{"num_hidden_layers": 12, "hidden_size": 256, "num_attention_heads": 4, "num_key_value_heads": 4, "head_dim": 64, "intermediate_size": 1024, "vocab_size": 8192, "hidden_act": "squared_relu", "norm": "rmsnorm", "norm_place": "pre", "norm_eps": 1e-06, "positions": "rope", "rope_theta": 1020.0, "rope_fraction": 0.5, "qk_norm": true, "attn_scale": 0.172, "bias": "none", "tie_word_embeddings": false, "parallel_block": false, "extras": ["some layers without attention", "local attention windows", "exclusive self-attention", "normalized values"], "init": "normal", "init_std_qkv": 0.0212, "init_std_o": 0.0, "init_std_up": 0.0212, "init_std_down": 0.0, "optimizer": "muon_variant", "learning_rate": 0.00286, "lr_mult_down": 0.7, "beta1": 0.93, "lr_head": 0.00737, "max_grad_norm": 2.0, "warmup_steps": 0, "schedule": "wsd", "decay_fraction": 0.694, "decay_shape": "pow", "final_lr_fraction": 0.0, "batch_tokens": [65536, 131072, 262144], "max_seq_len": 512, "doc_mask": true, "z_loss": 0.001, "train_tokens": 760000000, "max_steps": 5440, "dataset": "wikipedia_en"}
Each number is 500 + 40 x the weight over its row's rms, rounded and kept within 0 to 999. Layers, rows and columns count from 0. Numbers have three digits each. The size before them is the row's rms in percent of the matrix's.

# down: layer 8 MLP down (transposed), 1024x256, rms 0.0917, rows 786-838, columns 128-255
# up: layer 8 MLP up, 1024x256, rms 0.135, rows 787-838, columns 128-255
down786 106:500507524450512524515521449457489490557454516549576461473502472454543556490471491519478446529471468528528533459490606480446476465473444480470458439523500493448490520542471544525504449459537524507521493458550516431481543516475517521505567588445544511513446516536508489485514517410469483492446422512490494549541509428449463505469455462455537456547561508505488480538455421510439562476520
up787 098:460523514510514536530513498540520465511518423505494501467542564468461502462417478516509498551518499544467396483467581550535494512558411454449458511462506502445489518505489558477486534463467481507527469540523521533487512581437620457526451508465458486511489495519517486472531504504599480531549502455443554427508488480546504457431551544491539526452527490461483425437496494470553423480477
down787 102:444564502535521505417478480563532458555503436476511522516506503476505461470543473495508486588528559488433462523508425462528458533537467509575422502498539524500512439525458488508434517478484482498482430516453466503546516563406481530471545560446598401503545479533526442467495552505539512530499458519507474502475517461520518472499510487472523503514543501540445504516518502487456566428506
up788 090:512523501454504524508538482485476511490474520466497486500486494599493480479466574496459465428442503506435420465465540493479489541508566524511420489542500482497543515467446514526496519420498501440541487490497502464460479541521497596473485533513523473480489520469478514493487514432516484476566492580496487463490442500454576482471440493545482496478394498478492485551509538470558462469511
down788 112:486509530504469509559512488593503517515535457473504500522475451481463484578476473578525529437466525486511467513497487470404494539484563522480453521462593444453461501477506417506528493388504576497478508461539505420516536559493549543474524526511414434548472466493450463503569428482443500444431542446508448447477419594536578510488487502469463545447545570510405509487501487479592502529484
up789 107:512589485529465476463532503480505461529483523497547568470533489488476447508511505560527468455544424443485539472506538528480481487539524482473473484471545497525533552506479517484495458580454556505500520450477450422538536546548429574530505495522492432492464511473541472466518502580549527499417511532502506517525486416540527496501468554519478495508463472515514437494451465506454426454458
down789 101:480569497492571455502421500656484445499539479534516522513492537486513461510529476544499469496585505476528490499553484528460470489497539496455517481444583522525476558542471481464499403497536491524483506425436549554545466475487446521498536503434481494480505588474524505517540523520473538451425484484458523516511502406503526418528522429582580481571426487520517535537492480502410467440478
up790 116:518556538567528526536485428480526495463509508504530551447522536436407519522492517469452434480431465482470523464461471438484477550455506532469536455523480496543507520469478517451548438511433534510443534517496433445485485509465480513548491441490485492428512541493519435428483451512463537468583492587502531379514505498489502496508490533560500454479477522498518526537494502518584497547527
down790 095:565464504513498557546498483524539445460498406453528528481436424451518477476452511531478447474493431528488440519504532494481431476499561541505483440499556537485529479516510494539505490457481552430467500451536472503497497563525508495504543502494468476480504526519510448511517521449533494474529427590509527475471461488475484531564519553445430454537475481501443587429465510443480550493423
up791 104:495555495607422471554463477486490552567477490564400597503503522445468477498529495523469481630515468505546489530549503577518488522518532488514550505548413547527484549496589496510467462524457549493551539445466444515477471454500509519556551494516439486533502498508434482512521529487448512579511523455522446542555553542564507500498476567479498489519539494536512530568489494504535514467484
down791 101:454453524483445537499525523485528578519443535483497452528424531443536486562491469452446516499501479572537514562538478493459501463410509508527486498470519475478435520553506464526442531537462496531463498486566485461455478512497607516551573547507513507399526531526531438511454483483498504540478433489518488470472498501524424534555509497479527512504532592534480512471473485548489457501542
up792 099:461490485591528546553514494498480498461471474537508464431498570489466547509512483480516514510462419492464457503503448539530478554511488560529441562535449467549507504524466439552524490529499396492484540470510523462435543549513554508476480533484505470448495494565569540514483514488545483520539496476600524516416525548475519483466444478484459536478485553494512511502521512572462505556468
down792 084:483489473448478500511550473603440459441511493487482454514479476528492477454545514482522519465413457428558467434597484482596552516476488510573535552504600462508517462530449477502597563519568556467469495526445508508445485479525481505481521521473519420548428483502520535473503549532485529534536539471530559539464460487561501464480479461485531560415516513560452437554519476518510490498497
up793 085:618457536480463501434487466501437490499505472459534542465601589475487572464452484498535459501508466552513508506518480525427462499536530502411502475558488552471478476447534475563551439465469523559423505460561499452497452512491498523484441480426511563493455534496505515482490502575522516555534468466536494523520474527504629543486515479516486516512512492393531454503542513480489478497501
down793 095:486425553500532528511461481748495533565427448485445425460485537498534515562462470502550475508576490495429515518553490472404509479481554493480465473531548418503481497408524511519474469505514444517423483454549426491444536489443517446456471534536509505552441545482449470449465436514505484507552483554467476411551477439559536546469513492479494491464559478444526490537553483460559539485550
up794 074:567512455526500504467477551533471523503486582514534498510512483550431454493479483480517516475530474495481506539467523557550509446552507530443488586492540413518523467562488522544535530502522507465517525490569477486417486529456537432500450514539526531476529506462569470532558527530551453482501455513520515443589537550507568457477467534440519465578516534471550609467456516502509465424565
down794 110:464456504502508466452462524606457484531497443483523550495512497571493477532583520519478541541509431530444537519486498571506516388533449495448489466517583437455546470521413498507548535532514548501472467511519492557545480544500565491475484529568506530485514505521490472524522513501563485487567492502489455487484540465455479527510489493581610529512502424528514531446470513491493536454605
up795 104:539531542417512503501507530477525392549528507507472482509528565497504485409528566473465463476414584504510556584472467541542452489530445569531525532483472481533478456496422508518581448455601474518488478529544456551507475419518495489586483529484464433561439496521456439577504498524449501538483504396525528529577520476564498558512476498454498422522471530469460495496486490532546488487469
down795 099:516472512502476478488485502514535510461464498560478551550429500556536562524530501481508573528486550523486459555495587612532477492445519560480540496479492502546450547528491527537475482551427480524453481497461529462531516452537505404466545535460433513578491536512483528450570603445476479522484491526373474465480482560515486555534506507569540516429506421505436501422504479505495528521478
up796 107:478553472511482487535519535471503464539505508452594463420488545472496538504552515504449484516467483495541448472444513397561490540481475443477530524496522365528496528498488451459464543496543563590487490480490446451513533538490438498497472507447537480488457538539542589467533477502548477521435472521572446491556511500431514422492505528565437425457451590530528534502470509503461511458506
down796 103:444498511504437488485463491529529522498530507529558430477476478533487488425477482509468501535418469525477488515377434485466431480484500488497536553517505459550487520481409514521436480472479545509526492446472474552505422516482472481452486456491508426418461486498535494489569431489431535549442469543435480513558539485554513536482574488505485427510547459446443478528502534537455490534435
up797 104:538479447519503518508508496508543521484452511431471495453428599517481500518546431519479459546505456468524458471487488502451494511582513474540474545436495540476548528550533521512448523533542552473530524448572543491472487565527563549538482541516476533491524540548447499419479493480552419520513461493446493550503393523519465562512527511453459520455574450486485547522496528524486512481472
down797 106:558482523488483485480526498497504483452495513466440546466460510512441554536492499486539419531522502459537513549497473537454497461448514540453495613544526563501532532450535549432458568464522509502545508509486535533530479467543477460550509483514489462531459577533470450529559569447515428524511472532528461494492569500567540467535514450562451511485468470566461557487469514503541494579478
up798 091:509379551490491514429486516489517551531521482512438554493473527505453507488453547519581509485444508542522499453526522539468484534534526519489576460528537518490507475483468562447502552533422513442539506527553505522480490494546529470523526465485487445493535500456504467559502534449530532570549513523468555505499533481474552507527552451493498513433533501520604462516461503544514368467506
down798 096:453491495446520453548546485551498551467461524452501522517505464525471543496421519485519473425530520513513444501495432561488525490457544466497518506500484570501473556583515458477623496562487527426473462509461543482489486414525518542504543585497492461487499474463544517468534525524474548513460518550554546535527544510481515542508441562588410447499432523428450570466429507383570570506526
up799 110:486443500493514488545437444467574444411532555558507450498453548545537528486428447534484512485610445525483500493532503492501535505557563524542510472470533449523549561508516468571449529589446469530523593476533432467500467433509521528559512502543407530471544474610559482466486500457538492530466479522504526439490517509553521548504541548550535484513500493480505438490466452493518474475479
down799 093:501493500474550504555499455536443496495488490495529556515533525565510527440517527579534553501477432517591514518524484523531463530484497535455580463466430505565453510514450471523485587534525481533503537509511425487494440434484558544508521461472468523492449498486496443493513510476507491537452579564455513452465570496528432526560473536566569533537510559536444474509526466483530569479516
up800 091:520437513495488563462485517468474523499529502498505432476474525557484555423519468551532506428511501507427477473535522504524515404520542473478517499518487529477563428515547480539506536510496400494450471419394412483515561441553483471530475426468484576491521523564459460423604488445456561474522461536414488539515441560425451490510505509492425532501485558493434471526549458486490444511474
down800 106:492473498490472503536506508538433605538483524501502506491455459551505562454561434576460505472478527519444502510521572506481518395543565463518505522479497490445423418430542567521496509458530479529437495480452483505460547485497513531521522439413514482481470515530505476478510492506545506462497425512455485398452490568471436529561508458501498533581545557549392527473498503433454518502516
up801 101:467459518529458526565530470459521503569537457455534493486558526552506547488478504513476488511462390452553432448516466484542539535457533606525522541484500464503464508519547426510570505462514475427535512486460520482552487501541469445413472496498534434487490517488550515462501483470468542569492482574555554477489437469496509466548488539456439505485489478509478436511474482535506552536474
down801 148:480493491490500563531530482622535500555516509451487504534599531480503507494458511435426481525458515521470484495485447468497463488460505597445458531466718457483550535464463490466507472552473501503454475451462504509499511523499519543518511515431496513549557479520554513574554448447547554450601548546509536483509562435495479503535478443556494472463484528495552513513464515534490506477563
up802 104:532523418459568542416508525485508546492526490504521517441482494530580546469435560483497506406579536514475488462425563527498508417491479501505507472529428512506507508507557563417487505544519459451488406486540496529567499487552478488487468506530485537554475449484542550463576497422450488441546507527503476422493458513532479523487459496510514556533535501514493499557560533495575514474499
down802 092:487510507453522460535486504584502511555544610528504537534511463528532564445575512477461491546517545458623515486469499515457477488558497523515471477503429527513462503507540563517481535507499469544458549513542455535450441492534519498468447518394425584480456479467515491470531501481469415464479485474485510493531483403467474520488480546511511556469497458483522483590491497534524466473497
up803 103:530434585460532467493562495501468479551510513477487465495462487513469545473530432495415558518502444469476531483577592495494522515472436504541568489485419547480528545446479549477497452474438457514523450514481612515458463489460497458526477429529515502454550510539433458524519492465496610429519523500549488525462549429424504525497490448496534524485458475494555463515554520502523469557533
down803 098:534485516516498495511539509464463539510595542523509541497510519499537519447442511552505495599456432532495504565492540506508464539493421378456525560497524493540437517476505474485472496490489507437447492467470461482472522518497475500462496526469457501475441454485511514514455438489503446523478460429560429541467524465464513577462469548473544543512535485539510460541510588505502492568483
up804 097:493512496495423436507531510510549466505574523511494463498527561522524501524477478517469496460482474474422570479468528582554559458433495519495554527569457609434497559445436519514488534456482534500479531514506469479514489509507514491471487501490571563507500487510513482443499490555378497567441513491387501439519528488496495519507522478572486454455521586406482453503484434510535469446625
down804 112:426507505520477434546473444463416489463526472532445540541495459480523520472517474520502466517518416504517521532543526475456523477533543552623479456537528516498448531509557451536498488503472527442538493530441542511509524451473494478473505550488617473497513522508463455502454475470508401501520427488460506499482442458554486485455497506507508534469569519484441540460500460471435468512529
up805 101:425488497540531457475539530448416471465480480539444477397513492542441497497551466512501503519466489512472505491524464478514457499567510470498498545500490402444465453474556495538528423469455571401486456487512464466492420494456481542518525540525535478481535520471460512595518519536458559540462555536474430520498495561442509521478497477508455448455537599538500497485427444529557476514557
down805 104:496485527522454553441411486514486459493490488510514500521527580455476470476511544568453489465553529544563473544472464482478549483454506425566595511550508446523491533505512529469464500441472481463505499560474501575542567450464510399523551502423462473478532468563480517466488479501529517518548527508496540516436526466492566469473448535502485491487475465483475558492482504459501494489528
up806 111:503543566483484463444571584484499519476506480532494491477504556571498527449503405446535499488499447543476382507430544516592463505513529525464445508543432447493514527488589505500540521507505532520451469503436499418499489520476427524466579537499491504494480481509528553427441449489521492429568486415528448497539542483537444540509483443429518563507469510503561551540508505509510539461492
down806 090:488500445539466475479543460529563507533399513525525465505486540550524554462422404495477544521535577537511417533457513501492491510510529493545531518453457502532565520519479515497431532526509467485490422461582431402567512539472499549439531477438487509514520465507483507437471486503503517478557586467521526498489403523499495537433550525547511435527486498535490549470525460458535587518589
up807 112:454528463450427522525479492465550458516491490427565510499390577559567538541505494506455487531497497463481515493501502478489535515492428506569525473526427518468496499516537535504502482503596502464583502495428574514545522562454450505516555505531499467436504546514448489462499446473517468515461546501511408501433480530593520500470418456502458507445485452534481505466484493473514523503524
down807 106:481497547541482438512535498585535470489488577524536453477461439454523467452494458491511445544451519456513478503552484534530461468531497563505511480479502445461432431476495489476474532483485513490490492459517534572482535446531480440490547584553527484482468480521472497521556439507494413448441457463565491596517481575572578483482515520443468537367456518483485482521478516536479497465465
up808 093:477515556605413452479518521470510473475506544505481451541578524543499520537505480524498488504472465417521550444505544495491565413552527502527523456483477572450536542504541446445534446443480491456433541533489423524487477472474471504560502583505501526482437515489484436515568560524486542486528534508461516507551500489494417470529543530578535490493567517488485505439493471534540468408508
down808 107:438488560512458498545538463538553562517503518407521516530504438564556520501550538544491559530481445519484548481435457520468499443498533562527515482536515505581424533486467529483454554502467500525480543466496534530500500502515469519542523500516525462420499512506496481461545499540433479440537502502432504440522548577472469505580462422548561530552487507466453494489413413533522446444553
up809 103:482579449474513491466494521484485476572455429475548516472428502422528457514502559535505571540469554500584547558554521534490508542528446562449483477535473503495463482503565445475433493559500496479483518481546482466494502513534553537528446533441530447537497537485462485512479480514478535549493581490524575430465535433506489507451461498506486426420447480505510548520469505523494578495404
down809 093:436576548539518447393454438515491503438480474531482520482463506504493537470536543559508427509442535503505560553494478500532439515521549537433512575490479624447507509513582553482449530539486488497433524478402508487558511492605425500530450536505517504505524485439464453437522432539479446506528471514483506469501557445447542503526495506471510433586494448502587492513510526531476531482478
up810 113:542511428558448547562491427496478511520498506476509501491470508578513522470467498451513490497495487412544512479429490442562504498476523518474526467454446501502490491488515435482425521516529534526541427575457451503480457538462551527528422434487417536421466562510514549563429492544503525526584510429480480512482496517492468494514486492500607475505547465489477455428501585497513484464445
down810 101:555500481485547529544502400482476488485559478480492521464531502493486453533423459486368511535465492526487478510451498503485479524450458483497470496492498473464576495480502457496450491482531514470439485512451525528456540450507513578499420460557504554453548486404511495470453554538512480527525469501568492522471523507494461538464574509513446509508554544536500524523500520507522467444477
up811 099:573545509439423491454518496520504457535502439497507403456522568588475452478504508452510571478474495509492534489533485460497521461521524545606451557437483451539518485389540518488468461490461491450548478436504487487516515551567528532482450487479515498587484543470517550536468508498454472541579515520489461506531461490477541420491478463477462527512534435508434430399440503501533470455498
down811 099:452486453512457464477461428525516521575437495496476576416495473499505495490528559485445523510471541439505497519506458451502428585523514533473410493504458529498413564474492485467464515563465462468517514417505536537478416443529541462548415487519498476472400534487474580516406521504572512490499466479484457483502517535428549459579485493554493465454466500511492515519456441501515475535509
up812 116:477529431563412521544502483483556504507544509513527415477497486528493500537509446500431446457553523535452501530521522463495503552523511527437541485497509514433542481522479536544532508498533491536397547545455521506513541523435450573512480554546453499467452455419455499466487567451528432445487509480545446512544538474506534540518449461436466490559442615424479481495557430564522493482515
down812 102:543509594525490505434571490510576453590497428497519467475523532505459474496498474463545535510543480478438514517537467465543407512456561472459502520473484490518533534461503507527534481581536452465468426515548486466499466535469503423497542487467504553401555461501568435476439475545559478549449495549475481467397478501426477469526423516488524544492501556493524521520518498491502470469521
up813 087:524490499471485468494547442542493554547549478421485543476511544466516402476446452445470457499475462523526547441483495497487442428530552584525506492482452506463544436478513482449525458517421487532425533501495523553497477450536481549521510530479465481562548508528472580501471545480485504536481556530552587542575494535507502454427539488474455496514381464509515495499559452488574424434487
down813 098:573541489522561516538544544618499501464559450493468508472444479483482496425579465539566535541461486498475539552486543484496524484515503509475532417555560408440511482501469539555579526529565536539518524511556527502521522514486472535529605512498527513478470519454484469544421549474512533450502475548535460455537555447455420500488526479504517480456537474496389513448526496539504560427467
up814 107:477517531485575430528483457497462546519525536552549570449485500577475449498488461485512513447495471447467599474454582540520496540594470570532512475506461534484545520470462485459482450484535497483534573530497535587512527535501495495551513480484498506556496508489424521527532558474454507440497537507510540423500552400580479516503493483475504512537464491509531514566420515533478481448486
down814 092:501542536565516441589477471428442493485478459512463508458505489493528547507436510529481455604535511484525455474475517470498469543546495455540540471560483513454538446540478524540443466492474499516506464528508543494485608563478563505513528510483469494528453460516453565434506487556519512459458557491502541444451486522482529474521539545523462474456480471494543572536498518470552470496540
up815 087:532402514465536531457484542514463494476416574479579574525535490503466510449470506482519438542488498575499491461488487465511519500560480454454489517489505556612543448488506441397493517484516528491552521431523419493531495433537496511522441530436495520526521493471529497547449472463448470516550535386495420558492560536487516441440475534513456497492510506525484471518506505466447508518533
down815 088:453514509469520543469493524571530633436446514509547539520497513461465464467477573509487469489497482588518549535465520577520506475432494443443507576525502471553507526529501479508509554484485519482493541494471502497501472423531532465526460491556493437485446420452530541535553556577517525504525543544509494515454519516472489466508457526466497465519463451486455575582471537549516499510545
up816 106:508464444481437511607479553477459478440510562476517504462502559544491538494491511506502403469491438495451495555498453410492444500533547498500532525533494552458459517459463481518540473542502527574557445530481507527511469586442492535536493517555553514451505564522473451565525479496465559515490519451520472494483486490470537535526473423533525544481513492555525490493467608487470541500579
down816 089:488470476571528520581461513570432401482491529486491514485468486448492541445505443499564547526514461538505476473512519484428520476472506517503492555507515594519544522428534486532479546529509506556446541506433492548474441544584544480475507473447540510493511446498490584520481456529531521537444509438503494508535456482539567436532467491486556520478478479557503526556527496513496568485477
up817 118:517533555580492513582547454471546438501479503513392500502494500462466506527553517491476524481478490546486525463521600501516542517464499478459545572436432474504462545505485499465565508512536478452498467504480607542492494506434454542495486511531485525551495488453541549544523378533466506415521490534475553505500463506487502462532541523472464550397518495461483454522487527515496485503450
down817 088:461490528488498489536500481460483496411483486527564480514549532545508445498507511465518482523556574478477537513521461458457500504473511430531516537553555493513476518511502486533535479469517501488580447527515476503573468475530459518479553508575495550560467420506462488418469469529532511489579524472539455460426496460462519476508491508452473507498510510381558524517493468516498485554517
up818 072:495468468504538558566458586475507569521505545478432514442477498507534441505590485547507507485467472506490496479581512516548596513456549545481524528498452460517513464446465502492534531532550541477484495509504508527503499555509560494522421492442546557485432509480457556470518496527561613604553566497522525523553492494474504521540526558506480514581463491461436467446504537499564543510479
down818 108:473522552445439544522506494760514487522520491537485536502553458531462485475559539508489487537508540500478463504502456498528592530528504512532468490509558492468405568491487513461429524503531489460524520460489473461477453452471549512552416415479497562467478470522522527502515500506516550606442504523479488511468548513537493471553491465424464548523472494485501562601494453471517512521504
up819 108:501494468540451482522461500463545517486498466486478522538553511461498397480527522479577489501578499527504466463518490500560436467527483516567556478515469464544526529469457470508519438493493454535445564570542505537496585634484526506458532561501520507489472528529486496459552531529523604550488525459454510460540449536481549527535544572480514559551496497525450474389461459549485467464416
down819 101:454479505487500506582579512547556449546568551517499465533524497558523486434532471554506478509505538521517471521523514508452505469472548460511481431456500456487514427499435524460561453510497458497542528460477510565547556524471467434500572570533458514534460538494507526529529459504499444551465467457505443522567497486526463527482490536490495505471500519544493544534503445568510513511493
up820 114:550571496546499536481503488451482447570549522486503477490482461462529520458512504436511524477526560451501520523537427443533614450490459492421510506418494445535533509507545417493568538526501454479528548498496420459492512503524514544532518567494432511475471520560549540474571522484519478451503631584529498505511479502470470494494557526441588476548532523499535515464445459461540516506462
down820 097:551569501497560489498514526567450553561468534510486455514531499497527543539524581590448583494490523449536586486428528486531463465505546399530479529461444433490415511440548577460498451567506508538475519463461523500504512438472484462498565487481499454455497542504522606415515505460481486487481490484495522473490452607563482506520512498491452529570506518455416499553526507463531527517545
up821 107:476502509438422536506517468501507554492527562493529432484506486480537465483478448569587456524498525474526449515568544499489518558513498443463540461512495574537498466489551485508564485410473465461573506514558528541432547444486476457509450469403482504539474565506482530501526499517440521469545455498513506556416475506540501477562519496503527431507491492471552438480504552451439460500489
down821 094:526496486540558490470551512448496504505511499538536576417455452451461479601568493542464520457466525529514534523462518465464514472539421561492518545476519549506444527486501494532465507553499474500520511560582579490555526528510491566514489465567510456555448508529507591493463471527490488520556523520528481508461552482564512523545511485472529492533424486475533504448463543471465499433434
up822 094:486517465546539503518526510503478541536470508493509468471494585471525537491528494501549473446491533430492561529573485486401477518536588471438512531535478511480424480460550562484529522568492524553485466505539469478464506542485501507546524449562480466446461463515547491535484511459519510519524458477496429408527487505432592543477461552455560481555488580460546457445443548554507525505520
down822 111:485517497536495552537479465587521470524555516459436501583527562486447566463443526546537547475554448540569455482492467498456515477492519468548528437473483458508493459482481514494515456503574533570486460487614535557508462522465439473538524508541538480517522493562529526456565462533475503497452419532419527562468452459511506487453504535529490476500464499509498484523497497541527524450527
up823 113:483523460516546424552423463489527509498569483542553559454502491467474467514508498415535542562504407536427549585449524431509521541437477507460519521449508530531468487454581450486481483490473458536465499523423427480535518530432489531495500469496429517553547479513465467547494534499506529497542490475468490510429467468489430490520571483472508536460454457467451477521579560483496455519519
down823 094:457505537474427545493421484408489504456487460547493539625558518543525447462450475545530484513524454496462513481458558467542474472472431454511489465502517485446551476530460508506507516487498512480506582446472520486491544455431502565530539527515559550511549584431455490490565523559445567523499459509543493508440444534457438511566519485477429514479535523511417396443533462556432525513518
up824 121:506499447534456477468496491486527549427550503463520478545469421503505543523453461490534530446478523419465529536508549556469490585442473568468544490522497479462531545536546521529490557552470450540496495493484501534542566533478509519567472499489527593560472451517500461523479541543444574505465531489580604431467545406559498550516445451502575529514488494458500405460498505520442509498569
down824 102:465494513537560605553482571550463501557524506481506512514498562547565500495494543444505504472494464494487511600463498451598493532462515499508483475521591500479585588491477505450493491484481629586465434502499520526573478517519458502529476459502531460497480521534563502537538497446465465424539435489440563501514510488480491524467515497546506422573426465499459458498519584475432421544567
up825 103:486539485529530467522496482488553488446502450604503479493467523445431509538505483434492394483526528510494489447540507551471538526501455522560486519496462544458518513456520500491473504492457540507520475500533494464469474512551515539503443509559536566517412496505490426519485551439476534461502517455507527476460489531504525483485550493561530516400498483511468591434501403481564478479486
down825 095:523478548527524457487592529413433474498483479481482525519592473494508490514542490482507500423486514406557504551506522512513558523446486559487500447438454464519533541490533480565515490506508487520494477502493471459508435562470517488460487536494527517446466469528547488495582502510541466512532549479440438548508486518492466541529541528485516579425491457464438547433491496614493498521549
up826 099:580523540509490465530534454494534487437530574520503508490490518521407573512500521480513473502513461470557510527420509528480500545453601518528519554546488461484461522396569522504578556497498534508528458461523428501517520463499498470558469474525553462489500504538455613434520494487500525577458525495545512496579517546463475448483555498512506514471505528555526509494490507458486453427488
down826 120:532524509473472455442485438545534447440472458542491494478513521500491567525520479506468442482476477477560450484450523459479482493538511552488432513486492516402309495495500476491464514516481526456516502466553484523473510516498495511494503532539508485454562515551550521522472436602487522482519530458460462560562549480459470511487569421566542567477555451505458526487500478477437439427537
up827 110:521541492484453485526469468441469524598460506489550593461530439508463417527453514576480440547524470442529446476608448478443558478479452514486419486519476522427506546517554428509497437527523484458563517579490487467495528512466561452526547542513522492549462505494591510493566500504442473492466455543499520397476508477552465501444455536498462493572501515505524505515509496569525508507543
down827 097:490539557520406502546473446474537498599472523472543515565543463520553487523553579492526606505481496455561557503489485520416467462481473529516443495448501525502414531510570428463523461445504482544480420490468529489556470462593466461520517511462502498526502485489498506469416514502495500512474603435494538509543525494489458528516506535490443529474560534523505514516491467540484537497518
up828 101:480574457533514443479516452425514544558486514503531527496420510539466486542435458513580584455506536502490484459416538547539498532487538509474570486413519469552463539534530549549525520525527448471530515499467428584490446472471561443568557511505483494527499524528469489519527554460557463468477559426494511440480491549577558455425513528532504497505542527511491519500416466484510409478477
down828 097:498542503504584500464482491532538482444584465524501514463510473520547436383522540562557577516507512470469499470461536482521531554451511494476522528530487482463488524540529539583464515498520601468436481473497529432570502507427558555519491499453512557520478441452480565428519448491524537520489518528444474457506493574488443477414488490537508483488461524482508492522523522510514495470452
up829 107:527497544483505504461496483496519491506510477485448401461493507473467527497461479440421538604600443512491520488468472540557549438464485475563505483444476476458553475510548575467559530453489509510469447491556463531453459461463517596508536528500514485511537512483459591527501449514466485499493524548501486522510490490534487515492544472452511541523482434529425497454488468584480494485406
down829 109:476529485452496468522523436588505465536458485535499502548488540492524503460475588575520507467533458491460471488466545539498462520526510524439493454420450468520387618467418495443493394494532515555442468472549525518475488448550478505529450495501519554452484530470515434499449537456487461483460483499490486500526564524538504477502520505515417502510475454494516492479478537516564587473473
up830 097:540417556564501547517525587486526551471492539482422479468431544475537535553518490477466497554531538511540523459486516513446470439547473491472504525437486495580474551526567461445559469473551551493448524467564515502533464485492513449464556497554517468586509440485439485453522499541469531431520472521516476538579529459542538481512468500504463545485466533427548421476493572534543489537480
down830 097:468439543449484502490469509602525497511496506472468544472438481470526499523497563544452534545594518516445425459501458532465471500581495487452516477385521498559536532462543498493466504518513510592506527505430427460528538408482553438428554502509489486487497483460557461441455450502501480377558530460460474508505482551529504459530490509453480561505532520509471424501503468448475450422523
up831 091:473557447530478502515535498499502532507532468535496476516525539528532465488515520409512497502529540451505561476577491598509537509528504451488503506517444481467450536495449499517540518491423422456472486484531523477535550446535449541499450488477489536529448476515447456553528511427559474519466505521479537479434546540491515500522520455459452523421449467475591500485489517457565436515498
down831 107:468455512575509507489436517617535473566448542472498465465531510518453477450529553448482498472470522439498502428511426506475604514493489398506446495508563519476486474463514493539441550421526508534465549473506515551531542461495580488513523581546448541507443445526475444568513526436564445473498455507491506544491471508504457458532525531507532475547428520467478460501448550513433538556485
up832 099:473485520425516540420460496488489519513542537556500492520408583470483521422543542436513497460479533538456489532508489484567513526490437528515534558500513637544545458446457458495568464496453440528525501468506431478472440424502510472551551483520505568508535475526533478510451486459526457470536504519467469475471487574558520549514490545491454457449541499495464527476521545497509502519568
down832 092:523444475546584473512540523549454539472513506539520463489488580473487453514468487478527498376504510492526464469594487464582543498443477504453464464483518521488447456505503540480522557429471464553510492496475440513541514505521424464479516494509537555519509503525511509502455522494522399472499515587429479513520517464551500526516443530441463534501459429457437528481510498435475519474481
up833 084:508600448527564513502517490546471490566452541457464453518500495482507461547428524500453434531523496475499558550476476512546510540534476528513457532570447495508500504485468417487550530505459490422527528478506506501552456505410486490514423543456464513526530509544514518495434457464511546475504510471472558526497494579478479416588504479541495479519468567542483558515508524523528463478516
down833 092:548528497505492424397533480557514563551472499506533467536399470466459488526423489452560523534517551448522465432521495519532544496458488558448406503516554570504517472460498503513557509525593520499542452477481493447488431462478528418519455550449503461497507533499456536517472444506478528479462477518464587476516566523505582523506542479540520493605476506558556551490461432533489552501538
up834 097:444531446594496501502538529516460475482471506474557494544490531510522480488467486481454577540485420411474573547497559459429459497570555512528456486537485449466515495428442545485612513489487470523526430550536493494395500507452490560511511491530489513474431535539523522498488462494487486497535499442535481449523424575451507437501447519455454498563557544487546483498486519473522558473535
down834 110:527503396463481534544480466561479538586503399522476509426456456437529517533537483568418430446517505552508525563488501494559555456466547493487499565490482510504501483507427472406475527508456534471542493512510559503479436543500513546536513465540470415530504531445524516528487528561547468516578509501471485519513536491523444509389542462534475483497483458515487533478465465522526514462503
up835 091:533506434480434506531468435474482501459485430485512537472507499510438510473494495479571465541524417501558509538429522510471512453472502496512494466504475532480452425508471495469539478492522517502478506541524509465532556557505455522531468466497433429515518459544380506575439519474495499543446526501430518460487504512458420551511571595505526566457441442456539533490511467488515451479565
down835 098:539471496497477540487479528559471491470476527435515493486529503476522550539564475584546504576471509452547462494502561451540506541473572429517481496452522510509441443596423487517410488475505515525414472459530479481484508559407511498466551494508548505533474503480505504529473461516467444513554570497536463512478484514517567458472504508450463472512518548480524582558534528514507507515530
up836 107:451500417461451493474503500504517534503508539480511484440531512525488486467488554499493527477613419467493503553544509539544552471569539517502549530508440500534559488509475572503438523518485517544457459474565497559409489525513481486533429475433517443421457492585551511503466493487561553492481459495466556624562501493561465482581442509531599500530551500487555442558511477449504540465532
down836 095:574506509416533548569482471544500569462438520483537456476428506492529542445469501533458539400513448503540517490465501540509553473515523479441490475492553514473367479523568515492500519458468526529485490513522515509502489457430398593510517451448493435458555441512512415474535576528520575543450535508501499535496458435505457490505512470574567488532467490524546478528497522468476607481563
up837 085:424446543481471524494512508434506488510535557495565522477490455481426514491490513549573465509487482539487491524519502480531475498465552501495473422487497480538502498519465464492437566527503460467507586453484471514466390411500522491442478477564459478479501457518500524487526520551461479493497516534569492523544518568468496434432541524516461481474559458494398477512472538512473497468486
down837 112:468487414535503529540481499666428529523516483514536473598471482512510560481542539493497474532560533558507466464499475533524438461508503467507472511543524481518336476543461513490523540501546512526452528411451516517485492504502476451426522461501479450497533528549490507537537486526480521486504483553539517474529544548500540551434465513547447435469557473538524440494464568501460473489531
up838 107:469508479552567490536600488480412484529507470480495487608495497523480572502498504445505473497530469467512448482457472457518510517556547511462468539531479441500466477526543493531559506472555477436556392479526495522524532523488581547494496511419578541483469437429474543455533431481544491512470519610424483534474483514512573492501541492523456530489463510521475480486503505491538517483514
down838 099:432535545485541473562586566416504518475515552537492509478423439547529486491386566468503523485588400511523432459450413500562484484442485438527488514458510533476477476418512499484509463474486428500416419561442471497519422461529526489567519472478527531495522488439454494564540470448572434503445477520509492398482528479530522481451469482503483519455507514521483515543478509504478509556507